python train.py --d_model=96 --activation="swiglu" --bias="none"
Each number is 128 + 32 x the weight over its row's rms, rounded and kept within 0 to 255. Layers, rows and columns count from 0. Numbers have three digits each. The size before them is the row's rms in percent of the matrix's.

# o: layer 3 attention output (transposed), 96x96, rms 0.0838, rows 42-78, columns 0-95
# v: layer 3 attention value, 96x96, rms 0.0674, rows 43-79, columns 0-95
# q: layer 3 attention query, 96x96, rms 0.0672, rows 64-95, columns 0-95
# k: layer 3 attention key, 96x96, rms 0.0671, rows 64-95, columns 0-95
o42 098:080092119138198173184131125132097105127125132115203124156139155171110117099109110149132166118077082185080182087121107157186148143112106089185089156122140142101130129162119196088152137145172157149159110126154081102126069085176124091092099109162121108118074159104108130166095111171130115088
v43 106:082126151162110185138114143109115093185151082108166160071204112191116184127099136137095130174146089147130110145117104102083156136180183089113124110095155149138120172164094168192170168167101099170125153134148147168079110097090129105108116177082166122156150106160125163114122141174122145167
o43 104:120182108078093141152164044161142187117082152147124086140131128102127170138155062128125105107118150122151152100136052130107157069132063179164080144137106160172113117171153121089109110154132177122090093116109165167104174135153128128136128097098054147095176146109124092154155095162117100158
v44 101:100114106139148161127123114126135174166098069094078112123162149126145112150074135154055150113142100118137168077091085087096160129120153111132161144069099097127141093110076168069180132166079118059163120105114075139164152147070128168170101128093101122127164091162105139098114102066142086156
o44 106:113140171146093090101103185086095089143158113109131164146142166066136190140180151179095112135146071113115139130127098109129090107088118090132159135143099095057194090158201162127140090140128127184119135090108142143110063087150076147191139100122103123159139097076100143127069131137128119130
v45 101:083112132101123096158135133122116168148196164131131127131106128078117107179084110162097117100110125098134147124139183109161152087124051133170102096111062117180125173099102051098164136144099162140108181122103118141099148118063147113136153192106135153128126131201189076155153151183132115160
o45 092:193109184117117126112225113131141171076120166106116108141128147101142120128138160119165148108127110196125080121149111200146095166098131154104142142080130134137145110145184100094162113164150093081181083100153079181112103096122163157139168106155134171135063101130109171149128055148114120105
v46 104:096125089118199138156126105188114185084153106132141123124183149171116132115142103134047149096115123062128146132160167110153133109112159129155123151140142089144140149138170114175166136115156151166090113109197125135116150137088149028087164128149142184148173089153111113116102077101201100136
o46 093:121155075178090140140172063145123123090117111073082162099167163088124123163102109123149145133051147109089106106192124124113157133062108146135126111149195125159124129135139055089159127147149136104146141079116102111168179119083079100183128166156149135086163171158161134162163115175130125087
v47 102:132154128131113111147099159197071125085172078116185124166153113118146117180098104167181138141125096120123108185131165114140114090166165134175129133159108124143128107121161045082084098176134131115122073123148140135072109057085153156190144132078088144178137092155181135134140132163117099161
o47 094:154120097107139094095139146100204142100116093095118135125143146180146116090123072104107163144128126171122097113082179189193180145107100174134152086118155129144106199182107133146115056135145099165080171147094125139046109165075126123105122156165120143133140116134163089170104102086110151159
v48 099:060147092141154184105130174180169149075162138126133125139129141097094103099059137114113109201161134123165105170119102123077120114117107125155105093169191128087103147090140158146120111123189101112163094147160070121181158163116177115116102103178093166157200134159081123153142085154125129128
o48 103:094139060108118134082146120188103154080135106116142106148186130167192151108073141146141146088052132136160113123174131121109126113163145149114127189135141130205045129137100096100136074139084152106137116129201127065111122114116111127141107184133139094119138057138189102131154138132125103104
v49 112:141081147054187164180191109177141147128132113089082119140175152114146132100161106050092146090063120170126125139109175115073121176110119157116066155136135125131137110156018111144149140076151117076160153147150120079131146141160121134118099117106162098147116157125168131140110128162137100120
o49 114:129105111184113179133054122144156077184115145098169158161087090135157133122135107142080119170127104103179112124147174139129101117129085131155155170173176087161131087092188101109122207178084144088145120163085104153138128150102139113208105147082114128114084129082107148146111179119158113136
v50 099:199132088059151145092113117163143111146133071082153088103127062124123179147057162120144149127112113105147148145080119130120161136133111125124079108118127096138094076192092137124172123093121104035184121148148099081125106110145081090140079165136155099092156102096169120088080110102135132135
o50 100:115077072162025093189096150110123157167108109135118071138124127104165138142120117142134067133139124092096127168124104199117108125133122081138183091170101114163128143134137153133141165103155083158111169123083122160133139115197116145156094179058133178126147092121153134142124180148130108060
v51 092:158117161072152171143151185114114172099113111184161118172103162189137115091126083102096069117164128174137090089114119178117194127120129161152196140096077138148144128191155141154178133102091137143138117117120142117134121121185200150180166121145113159130092109153085098130130155102186151163
o51 084:171147156143134129122079167128143152041175155090138132121118104124054156168127172121078146182144193063115114084145125140116123131083122146082122144091131119066127162144155135150107144112138143167131156134135093111117139144144094145163134073132144112163139089117108084123179183074136024147
v52 097:106077170098168127089096153132076122147083152105150107180128111105130123065132175111112051117114092127128166207120142048109097118098099175130139092154105176141112087140162142148139093113153111148132123185150100125130061104102083096143125119141118187119145145103109124104133070153054145088
o52 098:150146120090104115120130148151152127099176135131089114151099125161157134096103111117113083177085143150137131129109123169115173087175138101165144131110114072093133140125106072092158198199077092144157169129111063056106151165148184113163038108114069101095136164179159142140114147100120116137
v53 095:082102155103112105201129145091095123096115129076045131085116139117184136172074162103138165088143091116145147111142135134119114149128127132130089126100101111119090135089132112107101140092111100091106068138155097109066152156134106107039156144112078050117065094130191153084105107116121107109
o53 090:111096083125142161150115200150085134173149140149090164113095075126151081100129131192142153100139099142177105114177136169121118165054128143178147189153056137161139058154178098151107128068057154086145110166118119118115159134130127139198124092135124113115096154148125147116088135150133152128
v54 109:093134147140119118144168158156159073119086132122110150111120126091152105135121085171172141089120154089132123098175156184095119128108142156080155108136118173159118145171122127076117143139138142044212082101168110021111180040129103090116125115123114098132125145076156142087125097137112137118
o54 111:177128118161171110102153189143122162171155154119166120106168084085181153105085156105107109146189047115143170151155157109182092081116151133144127088104140190137091198113148136162117214182140095113151102147100132133114111136095127129151072165113107152079133129149119160119085116115089120125
v55 104:178169104127165111175147095164142156143112168103097092121183149165170127140127084112170080101177120088113141154083105158100172186177122175142144185179149123170065109112128071094141150159109117090150136095137143134100072170161172138120076159125185172131133124172127142161126125167136118173
o55 095:142147199115145101129092136174154153111093172099155077160181076100107110197159143167157081120121191111160132145115176115165075103123119169158137119119128152140135156186150139183143128147123050093123164152160146191137120170096097119146162134146103138085148103082141117166153194159144114157
v56 101:097160185174161156150096125144140154185092117151145192111136072096091138125135216148080109151189103126114111097132137150117122081138122089091148097117147169113093108082181142133088141076119156090081136074098176137198134108176127069125145137126105124113119147119106108123123152130079072174
o56 113:145197154117101103199130110094085135055118120107167122099110122113132108091148118150146154144142119124159116110094103103121171089173092102113082095093028147091112112126134166045133137144098173118097099132106151156119165118095085184103202159127096127101120137191155164147109093092122115125
v57 103:139157098089145123067115077152138116137112179181098147110173113131189169070112187119093132126109084118111074101150167133180093155108216099155136120170126130074192152103125107103100121116160096111148167159122147125091094098156150137150138108106140098098132165142070084091109083156123189115
o57 095:081126122168049111093133096096110047167087090103171088146094097140096110104160120151180078136091105120070151110071112116102152149130155146088110137146117099132124142129105084127145080078065085142146156114142092134121118118138059126129059109123114107168130140093107176091095074141136094170
v58 107:137108184144112227123106183136129141147140166097141177161106053108145194127137205123092133124117100142127086146146111093167133170145148088163137159149136177139114106077133128100127113133159120095133130099114132145169122112165083045175154116094168121136140135176061102165134158150084160135
o58 110:062193210136099132212114105134153094134101086124142058149157183154134122114159159160149146139116125125173130109105064093124190093121120131094141128130090144086068109158113092077117179153096115145154058151145133157154133130136108167105138138126088136114167076168174138171148122114143138124
v59 096:122110126137150135170129163094135050073160165140085163159059077158164134076136150167118050115196105100121149099109118154083120124131109110090141141086103139082122168169149119150086159143108144095166172139077159081147129121161108132197141066163121113143133152161121158168177152116100117125
o59 101:153207142161130089133157120130094152132183188121179130109136065146097127113127084139070099133174135124151086124162132143131152093165157093111159081177179140078107157180098130148102146129126136178184124130137155110115158114113158122081198127155179095198166127162129139117113063100166118150
v60 106:078133127116152083128084144075107163103153089136108206072084140126133118189140152198182099111108115155090073121118179120178127142150108155145155112102123076170096126170114117185106114182106079128137118106061108171163133105139076117128124120129112110141095128139174157172101149136158078176
o60 099:132121147134115130118060155189139144152159137160139150108150141126134130064122122132118119069111126117168093147160100159041079135072117155143070115120146118200157069098130146154109114139115120142107221157123196155137130130098149199129121097167145118141113185164083113147112094101126063117
v61 085:179139111120135164153169150158107096116106126086152070151168131090137133089095096107105111117088102133099075094076183089124151136157117132105138149112168185141109147131178076185150134149099130069173146082220093107125127106130141123110126137140105129086156119112050144082089068163155132170
o61 095:154118138140123097145119131114109118078119139074071078125130093075106169166160096127189086183100117099141115053134183116139162143140192140105116075148137119187115167129162120127127101145146102058125183123130121097115094135089080118197138137097121099048168163116140112184159107120109139110
v62 098:168113129129112092107206171174097117101102110175227128138111141130120131096136133079099173084152150083080118107120135086092113105137169124102155150147057173108096129064136110176112084087158091122122157156155110125153121190112113119109115174090168133108135128172122065090121137162144096091
o62 109:146148146116104181186105147145117105111099108130090121082103155157132097176102172144070102151135161127130153141192115130159125192149149104157105189150171092123073191134137073118178149127156154146105145137102029098078119156135089126158063119110061123119122170117081116128125119117105169115
v63 097:140109135079144130055077135113053164169091192139117111120172117133093099214111112138099137139117112105198113151162124124070125177083067147115068130131147148147129159101152153140157156077095145094107145121118121146181135143157102150201153085107093161130095104171170140115141099130118160108
o63 099:104097135132200124086100157185173094077084112078164092123168145099127152103128119174099072099105171174116089141115110144135116100138119142099171052129190096112169056115207134110150103120112119078187152108093127143131160110133173162166126116099074101100132115104124144135102160110134148112
q64 143:118186145097167152122208081130075118173150120140085117195168137135161142145092150136171114150131109152124147129156114177120110137093156171149110177133145157133109176121118131183194169073135106101143180138095190081086166094144105121135182147107090152081111147155131099123101202146098144114
k64 104:159155123139151122154135096139108153127213125209129077122171157114159124138088126160154091128078076127157105174119164140137073144145099124173154102170126146189175150129169156112113133093116116127102163081137174101138228163153108093151184109113092120140153093122147167157178168101152105129
q65 083:146144195162156145121176091124087098112133080121147147147123108144184119130130120099151132175132110100078129119159134150170151132058121145138140118101135121195161112097115124177167125106148144128164227071095176098153203149147135122203185118164121115095095127188173127136117166156131150141
k65 092:148144060176116137144153090108133160103152105161142139144111184103147107078092122166151119171071095175125081112131157176092035141130129140172158138172089093172189125132145078151128103104147113104131151136097105115105166145164115144125177122088064124128091153169128174137191139065127125158
q66 075:152145103103093101149114114196133092085149125120178131128150147093169060172166123106098104170154140121157075116138151117130119157106162179063155088103081132106082099141090164116141134142104081148145150127115087094075153138118136081179131133126172096192118092156179190187124070098122113091
k66 082:101175101087178102134092100074110151122179162170105127060166151118118156095160175123117175127081153082117160098111126166163149161103177124124098135158188094139113088132080077129107092128150144135147113125133088128066152127167095076086144132191121130089175106092132139102136048160132103109
q67 092:160119078093152102107173060113133157104109152137169131213210142152110110151124118102123118140163108131111072145108146160140142109118102181156114152170154133140121141105144160119177070068134136097161158135101156075087137107139165202160177169110122156087109195170181122153147141147099118112
k67 092:128116102111125062079074065137197131165099111119168184157091166146153135101141152137099167111159195150032142146104140157138164107119095103139119144117112100047102127121097138102090086096134148124138104086087079105113178147162111134081117152180124090128112112159109129122186101148128117098
q68 091:094068159113193094150151114094144111145111146107134164140192158090131154123163111149183148102104056103126158080130118154134126120058141122126151079143087144137103142155096187145166164156169113098116141149116133086053134124133097090173208111170169177110090128150112142137136151171120152070
k68 094:131119108092136124158112181133158158089171181084065140109141096176128114154167104144147138116096146120142113089114127107118157120132193145161104145121125167152088107171077174124186112126179170160139100167127170097178123097094160079158132153116184116137140170144048109092160045174126102147
q69 086:142111166143123082120116090062128113125144090146117119138159170199159104146133131140162103104118095184104168138117116126219098105131101135155197057170094128142149124162154078168128097119202109110095099106098118088143112145103172129157126129136130119147101182161103130057078109075108083143
k69 128:180123150144122137118152102074146107149167141198151104218163168145153112081072102113126077106073079132202120127088111165104151135089117128171139140203123128154112138137098100151148131091140124088168149116089112100151151179088106133129209122102115115140130150155140125093168136087164182124
q70 107:165123085123154166066126106094142090106133161172080147171106137130113091114071075164147120081119124134169136189170112078123148172109124158159132138087114153161176157144092138173134108114125127121141129116156141173061172119155140116149170090158102147160136126131120155255149097170138144160
k70 103:095159089097158086102140180100134133147083187162174127108035144129124157102104127095152202146137107109139104077198142087184189148133128159097118125108102126086114158136139162110146121146132152137120169174178100185080119133130104126125128167127101164142164129120164092084140068163100155168
q71 102:127136163115134147091142037114141162135154136120132131154161175111134147147123181134155126172081128086153122102089134154100127116174112136073199173072138145162090129086091133137112083061127149089116048107095151176119119159165148180147120182149113116071092114126152134083182128126102180130
k71 105:091136159163067158138114130101070080168118123113139101146109125082160156129124103099112121151118193133090119128211146116054057087127176124102103084137082100054143131097071142146164104097109130152098114184120123107079089106150189102155108119109111099118148169139106103147116091115096094162
q72 096:168175139119119144086062080129107084168062137100150141100113151141095053139129044128124094142108127101127115113056138094079177142147177156117124104098168086146162129133128170099131120128143103183089090126154140119117075113067124147169138143170130144129142161142064120072093120173109156105
k72 105:131140111089167092160122040127077105141150089149110126205157144193133134142080168124108123164073111124140143115129116119176093106118178173116118140120177092168143201146105145128164111132142125113108137101096150132084192156118122183102106101117099100120100090104096096086180127077070111175
q73 103:161127116131081084109085115148200096087170064111176133102098132162155131175074156111126122133113119113134166191095085173178094134170090098141130144126147149125109142125118065102148156091191147148106114135099069178056171139106128176130089123104095152134103121108142147113178085121129144069
k73 095:138180120106088122142097064037165103123154131164104163106146153179128145124132154105102193126092147171138164177122098147090156127159124152059133132151161124120132128175112208162110109105163081132168125183094070145091155161118133069149134158094115132102131132185140082103134144135117099073
q74 096:138148091137124092118193107106080114119166160176140135079175170156183115154062115135185113070158105102144084100141112196105114103142119123189070156121126199134065106117136122122197091182142099126070158138083141089147140155151136140144108102167149077131160146134123119129098148159129124155
k74 102:119118117103114174137057131131058118167074170118104172054078089115155142161146164176058144127108167186138166141102143126166148122120125142102112141139164088159141115185113071194165039160123101159157118120124116143112092158072145112080121124138129115151115149144131130119098116166137179120
q75 091:146104157127150132140142116122064123056120180103069152131144139150189066116129124142132162132182129083143107163125119182091116152094133145062143098121102103158165093128111103076132119154184127136090154136068196124092107122104148133135127123079102182121113096118054148073168113180107138074
k75 095:168086145130174151117113157134138107165109098114025113179125128146116066121124112151105171077169172149108135089160116051128084138097126117057137119076169118108126130135093146155166105122157143095132106183125134141110067092167107189112085143113155123113181091112145153128128162184103168159
q76 103:114109202081142149179165102114152130098130132087164210131100142102100162095122152151129128097141121078139086107135152175068101096138196134144163071153131095101137090112124094165107107126195171140136102133160159119114174130163142128172159106138183129206165119101148178178102105118116108092
k76 098:080169115107170127168121136139140111165135102128128092173099145075111104171095145140145115118066147116116090138164184141113097136173156092107145110150120155111123049147147120103102123116136175103080075084125141145089131222070104072163157137162160148126075162146166194078121153129164144098
q77 096:099113122146116145142121120081147071113153131198114101127131139180125146107127096099100127117183118146145104145162099176066154137156153067110170094156098066115113150101160108142059153095148156113111096102111143095211097099133183117184127050135138133074104160182100118153121164121112180155
k77 085:110150152111137152106149128138124162127113154141131139159100134140161102185157196118139103101104168190158119085027086072158120190161136110116199140128096154115187116181068148163102214173138134121144079155167125135118133134125181115092125152158124125184148159104136091157128128150134130146
q78 094:119074138166134116144133131112116121173109099064122120119147171196167119092062110091136144188141122159109157135122118097150129153166181125143151134153148128167176132151105174137111120113179150176145182090090182064137183153214098080138143147157146133151099140095075123110068163099142110151
k78 101:166153157148189178111104167103110147157113116059078201107103096137066142121141078160099140155089161165114168159105142121108146096114125075113124178133115121102135096168095096091166200125071117135125129122138088121099124081097095115136026097109111141140114125132144088092084118119088158138
q79 105:082082174110103183118180175114136124069133082132100123171102143102183088162131131100120089183070112113103165066114147117191171158156150136146104162128125100102123150107067110111098133086071157148153119145117097067122136103198163143146179129095117146109129124152129078131066154103095125139
k79 101:166127099106119162178131120116123108131084141096098153054080127065113113138120129135135132152155196133138162155079130161091169157116138120131112072129104195055163120130133117091116100108136067111125128170078156148133176079203163155182153126135103166158159105154093160111062134131086154107
q80 062:096146068115100083153147161138146126073151193135088126121191124150094110130116102165084115080131131118156115087121126106193100130164072144135074140169112107141143156127096073093091114178147093148159124094201124153156105160160153174158078081154169142166141113142064148081105092111104136160
k80 112:138088149113156132120198112120108126127163124195178068165157146120181125126090119119156106167109081114148128164149131171107107130143106132103152182149161115179137140126175103143182129082124125119141164109113194122077162175110118119150180169193106166092090125109115174130159226079139129113
q81 077:131116115126154121083091117129123140076115061138136119130118081128110092159139101160113178114088129148124205110128138104149092160118077098155187104140112144106119175074101105124146093154164102139130137171183104163117086131136156124073074160062141167143055117073148140109082089058128091176
k81 094:125088124096104122051141079135125103129081147119150196134153136102097126100119135135143213144151141143115125110140114173079211097090162097124127052122137093110076107031108132166102113057135144122144098124088140081111153156109152107101131162141145170165080127153140095132128122168092156135
q82 099:121148188136195133097169082186071121166116066126162093108122136094141142119139128132134120175144083118106184110165102118132093106127104182177137155112160147156116130075101158150157152078144140145131181139112169119081133139115098118177204164082126144100053078114152181110130183113105123122
k82 109:125172161138124068127154128075082135112184119158185092119156168129108121100140085124150130141140115143164131149079099095126110155140111142162078133172101153165102096130114119064129150140167126163117161117125161126137151140191136136107186017127088108100113100081131192074109149085198150124
q83 094:083101097173084106144101172138169094094123187132118143123146131099069101164151108141092120110149172089158158138133133139137139139132101140097184086135168056122077126127144038084125090161143116135089138109121103171116134114085137172134073194119141129152175189102170120171162084132142163078
k83 099:087143115075078138113123127163141134170090083096164116147139079102117164173148122120076176046167160113131116138158132122147122088119132132087126123098146166079118074064143156164107122081122159133145158156131134116136037158098106180144101164127168179157123109161184084144117154164074149098
q84 085:078094149119061131143086153116176097127112085122110129152073088126090147103170115168120128083067180126125094091080126119131143192159121096088121116155169090116130139081107082110118179145136105097112113174083085139178162205096110132084099174110181120160138152105105108180110160106142119159
k84 122:131161152131107120127129150135157102171041150064156172120066119153099106136150176143107121106137202106105131120124075096119211085130128124073144122076163108035111092082131152137105115111094152100151133145111115147144079112110134155088119155124140114132168135187156083098087182156098124122
q85 106:140126196130176081129149110167125100154120100105213126158158151117123166095139172143108139129116116127093123144162110103115143103081147092145097159177090176161110147082150142051165156093152131135151180085121157136148191115133087131126207144120112109092098084088109146127120193189148177104
k85 097:125162156158102136182139098148158152084132112132116078194201108154115134147137133104118105107103147073124094121111049156182085134112148090115115147128096145132133181134158104147143103118147076081097121135123089081109186133127099147131158097094108070098129128085096145155170158032200129129
q86 099:181181159135145126144127138114165129178183193109110104104178143111145177156120123112118097094132129170108158138122074086125169128155135098087085103054174155097124118168194171092091095100161159161150129130117134128200110110103171140120177133087132146122068148092120139094128136128196068121
k86 102:077106152159175173150137163107127083121099131105056154109095101058107137109157123090098175114146196134144123070151068091132102078153088117164109138108166133107104113096110137104154143149109146141078128142166137151083080132121195076133052126081136125158152169135153120096117158157071145100
q87 095:138141107125134106126078106145135124163124078181152124113122149167145113080066141129128158123124091091082171117079105150147108136089095187191140167136106100162126112132105105142115087132181117150191167107135141162100128140183126072201172141159090134115143076163088113045121134082069152093
k87 102:164172085066121124103143165184153090131087110109134134083162095113102133114145139101097056130142069144122107132110111133080125113107202109130158109100154116070153108125098132154071158123135160159137133102133104101112040113156146190100108150115144143083146094179192112160064109160112183113
q88 092:119132113116134114139085126183173106117089178169147099137125077139122138147172169109202111124108181105136081161107070115109125127159068117142143091127139137127122096109097141093090156239101147144134029158078109139091121114141153191083162159128132107102109142119165099106096121132114119082
k88 095:118138185166119125117133114134145173142164112110088109142145138068127085149066109094167121170142123102173102128102171208148154166110171084138095176124128095144109188181114160110134100054139162163150142116158108128156177135110109120094174114086052099109150140099108157110146200162138174115
q89 104:141215125199125155089112112069119083094107118111119158180131162108077136076124107111108092161122079163111164192128083157119104167146146157145093151109151119093059142112143142174174099198123160167144147152134093143139123159151108129158093172120118075124114100087090095095164168096143143108
k89 100:139102174111119164134100124107161162137110099126117141140070153136100153122084151107202129132125098135160169106091135076095174072156171107155155092134069165131140151135148097141143181066146095230098103099086174121140115188122112120091144151074085180126117105127120106091083138167140167109
q90 094:150104154112161090132085179151134055141107059106110078141108080138133130160091136179191175079081093140155123113153202139088115140178192141148091142148107140097132131132089125116112138130103182104118195123135166135100137113089124103096141144146177151119134133109171189139177150086176109097
k90 086:106129113122078162116143111106170123154186139052115157122125081137127121142117157107126145129098115200106138103096069095106112168181122087036167124059083107154099141120159169107113086122110138150102125081150158172111183108137162110141173132113109134173139141108180079126104070133138066153
q91 102:105116110185130135217090179122088113115116159114110173111101160138119110108073085080138149141082143140097152184156088070186126116098123153113082157168069160146109111112132105125169089147181119091135103122157167109104072164148128142136136098110144086128139105053098166156158190123104146165
k91 102:100098167159145124115168120126195130124162163101131127144151077166145104078138156087201082085152099133122103162109157119135144090089103134111088144114138139089117126146132101078201114145217073078181106113116159136166104107126071095160096124101130117128087136164173119106144141184138180081
q92 091:086118100092078078116158186134106154099099116175081130082091132087144108123153114180099129085096137082105104132075153133086122178079167103124182042107115144180104155170138136128109180099071175121176109144135099092125097085117112098137132187139162175136101140167109131143122133113147170112
k92 088:151175113180119180127177144104159166115137186165056071116130096165132159125139161125096116116083060076173063163135183141103131128142099152152116109122089092120188126156172134126112127100173134102135199114131155112123110130079130137143135179135119127086116153128149154083082127089193097171
q93 104:113120186149087147171077087122106099122103083164125157134124096093129122143118126103160131111142101120156157104141066146136085063152113125146120094159090187106120189143106084093078123125130143128081139075168142113098079087125075107136126138181130195080153147163079184156119146141162102208
k93 102:088107117150148093191098190165095083156144188127139093115164114096105092111072134109105066165125144097143182155090108141139176104137169128106177123100078111140067104186137164145120166115192075156145122130174171202159120130124112126079171168165122136129141163114155126093150129112145111152
q94 107:133146144150161170125125130089136100173084174134117161135165100185088097171121126112117130132087130150168093130131145125120046117083127101152180108092196121122089147120106161157174119112190135154120139117169125125148175158146161211072117130097133124081159071115114128079168126147054130071
k94 095:133074126115156106084111069123145146129084128096077136162064143084124111067099138062183144082128124142197167142168115167174159107137111195065119103129082125082134148115068089131122097162108104107086091128152094134136108130081129104162132119125140131174134151135141099153142126199162078153
q95 104:146050121128155138151082132164168089179131138116116089056092155167109100086090111097137160094158177143119166067112154099091070175137078114088144148126145099069126133126094093113105094141107089098170106162144093128168093111081151120133110166144168158184142075148129121119132132192173130117
k95 113:172139114084138122164152139106154146116180116161196126187158158136173130123092115104083107167084106161156096099125064148119081110173098137137107180168118129155142128143113092135200069097120099125126157118143140053150174141133133119130182089106067167070130129132129131121187170098185156145
v64 111:076126103159154198124139133057106125104063154101137163133100144103141168131138132153055102120164102121126103139065076083144100112135142155135174156157126132105091130077190172211161074133107086123132156044139101134147108136127122126113170132172112131150150104104173169132097083123155146111
o64 106:165129103151103115162121135155170127119181128172136146161172106080157168168142154115094128123140126104143135147148153164084120104119096132130137127161088159168163122079147040149058129143076111114205067105104125107091191109081134134136126081123187177104087090164130144126182131107168131184
v65 104:146122119084063148140168101142081095117153185111094138158098125095138077148118150086053201111186166119126116132121131152098128163135200158122173164169055137157142144132115177118131168147100086163138136215093125092141084151129148178154162131111145127097088139142114155139115134133139175168
o65 106:116096129100197088071106123125179091148169079122182120142050094108144139089131130156114126145152187162142099107142141130112124121163159124140111083117158092106143133101125155147140180054129174164187168086053123153131118136127070086157132108132157159144208163139179113150126110164136134150
v66 103:151138133169110164116149107159132143132096125129179169113190116128086172146160155081096125097116133154112117068069123123132107112138099093123090160146148127106105080187105114102136143178086148111128092102113147112179103167171105152104166178182082064170133188041137092132155094122110097182
o66 102:118128178182148188136119081183119130150184160119139146134186126154112068089125169174089149168129091139161118164118163104055098048099119182073183174119138130148133117121185143144160150061152139092133138106136115163133158118092152131079103141164152095112091155152114109157142143138102153092
v67 110:077175175073137171165109123135117139107102107099121200097120177154108144123089127126120172093086107109137110162154084156176155059109106167109168207108142134154103124147113157121120132109141089170186102118141117194128122098121076149147135107164119107102112104115177162119136116192051147077
o67 117:105161141104135056109190124131159179084155154130086120091164149113139111127128123123110092182122114121136105141147211086130124072096117142129162085071140158116127157188088108174127112160135125078104166094087170110107140135184131085208109106158141139084131112148090134143087152114189176161
v68 097:130138162125096087153137148088070117144129168144169070117102153103198100113124138096050122174142073181184110111121163148146121163103161137145170131132082144135112127183127111130129109114164171085099076080096124096097122072097200212179128114131178150137146123120146147122131120145115082136
o68 106:115129125174123107081140150171142158148144036101131154149120119077134147140095108091108095120173139161098167109158118100174146140160109098117117083196176134135115149129199160137146101151119056169061162165139090123190100155108118087134126109095076175165084146114160071157093120122151105139
v69 111:131111106173190127134157107104146193139120153065153136102124132126164099136207186103153147071091092101119127086134177151092127080104123116120140098115105122132181134094089144131082160132142231141141128103178102068123111155184116170146124176155127179080109145123079136130170112116105134124
o69 102:106182138132147167122120123080116087109206174121066117117092112127139144152132093141085081167138148177162079155142068101096105106103125125116152150163176103162094078163150065139186158111143146118077125122143145128069132134059089181075122174097134125091146134083168132168126114121155139099
v70 106:128163157091175137121111176085145081116132184121057167143143072128147149111203118155150113104137139117072127162130134158124127132165169176087108171117134085125098172132082115166156133129152149125166178147092121224097122081144118116175145112080144132111102160108122145103153088216119111149
o70 108:124140094099066174118176137141142157143133083152173076135085173176166114116110122115190157116125116160083129070152154130148131172120070087125140125124166110144120076095133096120103092157093091102117133088104128145205105109127200088160165167144112160064116115160135137111139127148210117176
v71 106:124089137148166142107145160150130203132126141084171132187124081139164154100093124169170142158088144112154123135152129107098158099135195156125118112114057111108110180156072152145100151097142116112179189134138187171125165116196077089156101122053174130132148170115157104106135076119142156110
o71 108:131176155095164113110160087093104134105143150149125148141095149121106121151141146148085135171157087205112122112123124179158137128167079102150170142100117077122106105174098122189150142156136154155055095083159120155083123102122182167157081160148070177171107099104050128099103102124183088146
v72 115:132109141141165083134183142143121204131090152067098112157158158198140105142111085160124101081126088110097156142166113060156104166140134112172189158141157084142067129137100183128177166095122101155114161166170122086085129078130155137071122120135138127098117087084148140135162140144096171090
o72 112:096153092052138160124174115146119089087118186172135152149152127131121165139086175092122153055111159133145137157193128133091176109121109159129043123085131148155135139137147105125168081119159134105140138142141169158118134144137100142108172162101119170075123181164133046104136106088207146126
v73 100:115189121124101179141073112099119079088137136092131160103171142155165183142159136122129157144089133127150130207102139072173084205097135134111100134155160094099093184119079171083093130135168137118119169147127072085165099113167083064106103107179141131139094162148130134181142116137130129102
o73 103:072116109129174092138117179080117094110110077131131097178102102153109110140088091137159125163107112110132117064108124151082150119163115184094106111157096174148204179142110106096205128195142122151097136106174165183136195151111130124135166146131140162096160115175133129202115107104133100140
v74 102:193151067085098112159158150105105090091075133116117128165128133126105080144184144098116128092075204127089136139147079067122155112101129115145134074170137143157140121152167131126140091113164094137118074118070101153115173161196143130150131144107077148145087189099142101156103070108133089170
o74 108:074127136179155122123129155091179123101119177154136052094088145133112065065163099132130095165139117125139085158133125165178184089135080051093151142109125145107132111110204077136140121148118116171161118110134173159167141115098102110085154102189170101098132138129149145077175136154088119144
v75 103:133195177124096209144169105118122135135146159115138189131162120164144144096111158182099131159119128131112187095143138090122106107134160117117142066062146140179098089157123142143125158149107173094142104068114137103211121149161191112127147140121084124109141141063134085105139151177184076137
o75 102:104163174146143095155091092140162084115158166096113145136156121151107134118123179105101091104129111144109172161112158151144138142104065165110161178164140119065194141099220113116167148104146070144200182162108109125160091100107130112139104112142066142117114112141115151192067152154146166152
v76 107:145105110200075118150118094198131102109113087133129097123162136168152095158136162107091058152160082168099186156106173162119118091127141089125102167106160131120160086108140089092121098159123147097123097094162111116086106185076128094117156108171071126106164182088159156159175120173148159099
o76 103:180121141058124110152114116201034160122166123148124127178112208161113178141111114114147130127131150094187142156095108131092159163129095156130109159136096114124155146166111145171141174109132133157142189140133153146152110053118089129127110087142130148177134101112147158149120149138086063049
v77 106:119165194135136050165153121089138130109113127135119137092079142084115077123137161139125168055155171099162095155096158084123108122113168158135101134088110160077127111171167093089125120128126073140093177123165062101120141138063191119104168146152205139087161087140142118123103112134163118107
o77 106:169081140137125104123125116123102151123151088110122109177188120088187131124091049116117138094159076157089088159190105102140177149164161217118121063130106148163183196097117138188137094096124100151105089134146174117090138147130105163118167123134142157123114152089160141149134133154066136131
v78 108:135116114104152158066148121066198173119083102157168182151163093165119165112151140081094165112135112142107102161168089090143110178149142141102187067087173165123112130122149132126111140149147099123079099129092179093159109151109118090159159150117207137168151164118106096127124111109142205163
o78 114:152139107178087154104122110120162158097126105146163143076079131111153139141176148124107127125096117115144129117156174186099111154142058106143128181074106116174142096104175084066101098080112161119175099131089099166154141148186096240149144152122134118120120113125126116113113067148138060156
v79 096:135158151141153170119155155142134157086115136094130083132176106117099039153127112047172121111131153135173196105149110119065106155147093102117184140074188160133143116154075167100126112127159161082144141120139118200058142155089157123111118139150141124119119147155082159067148100156090118155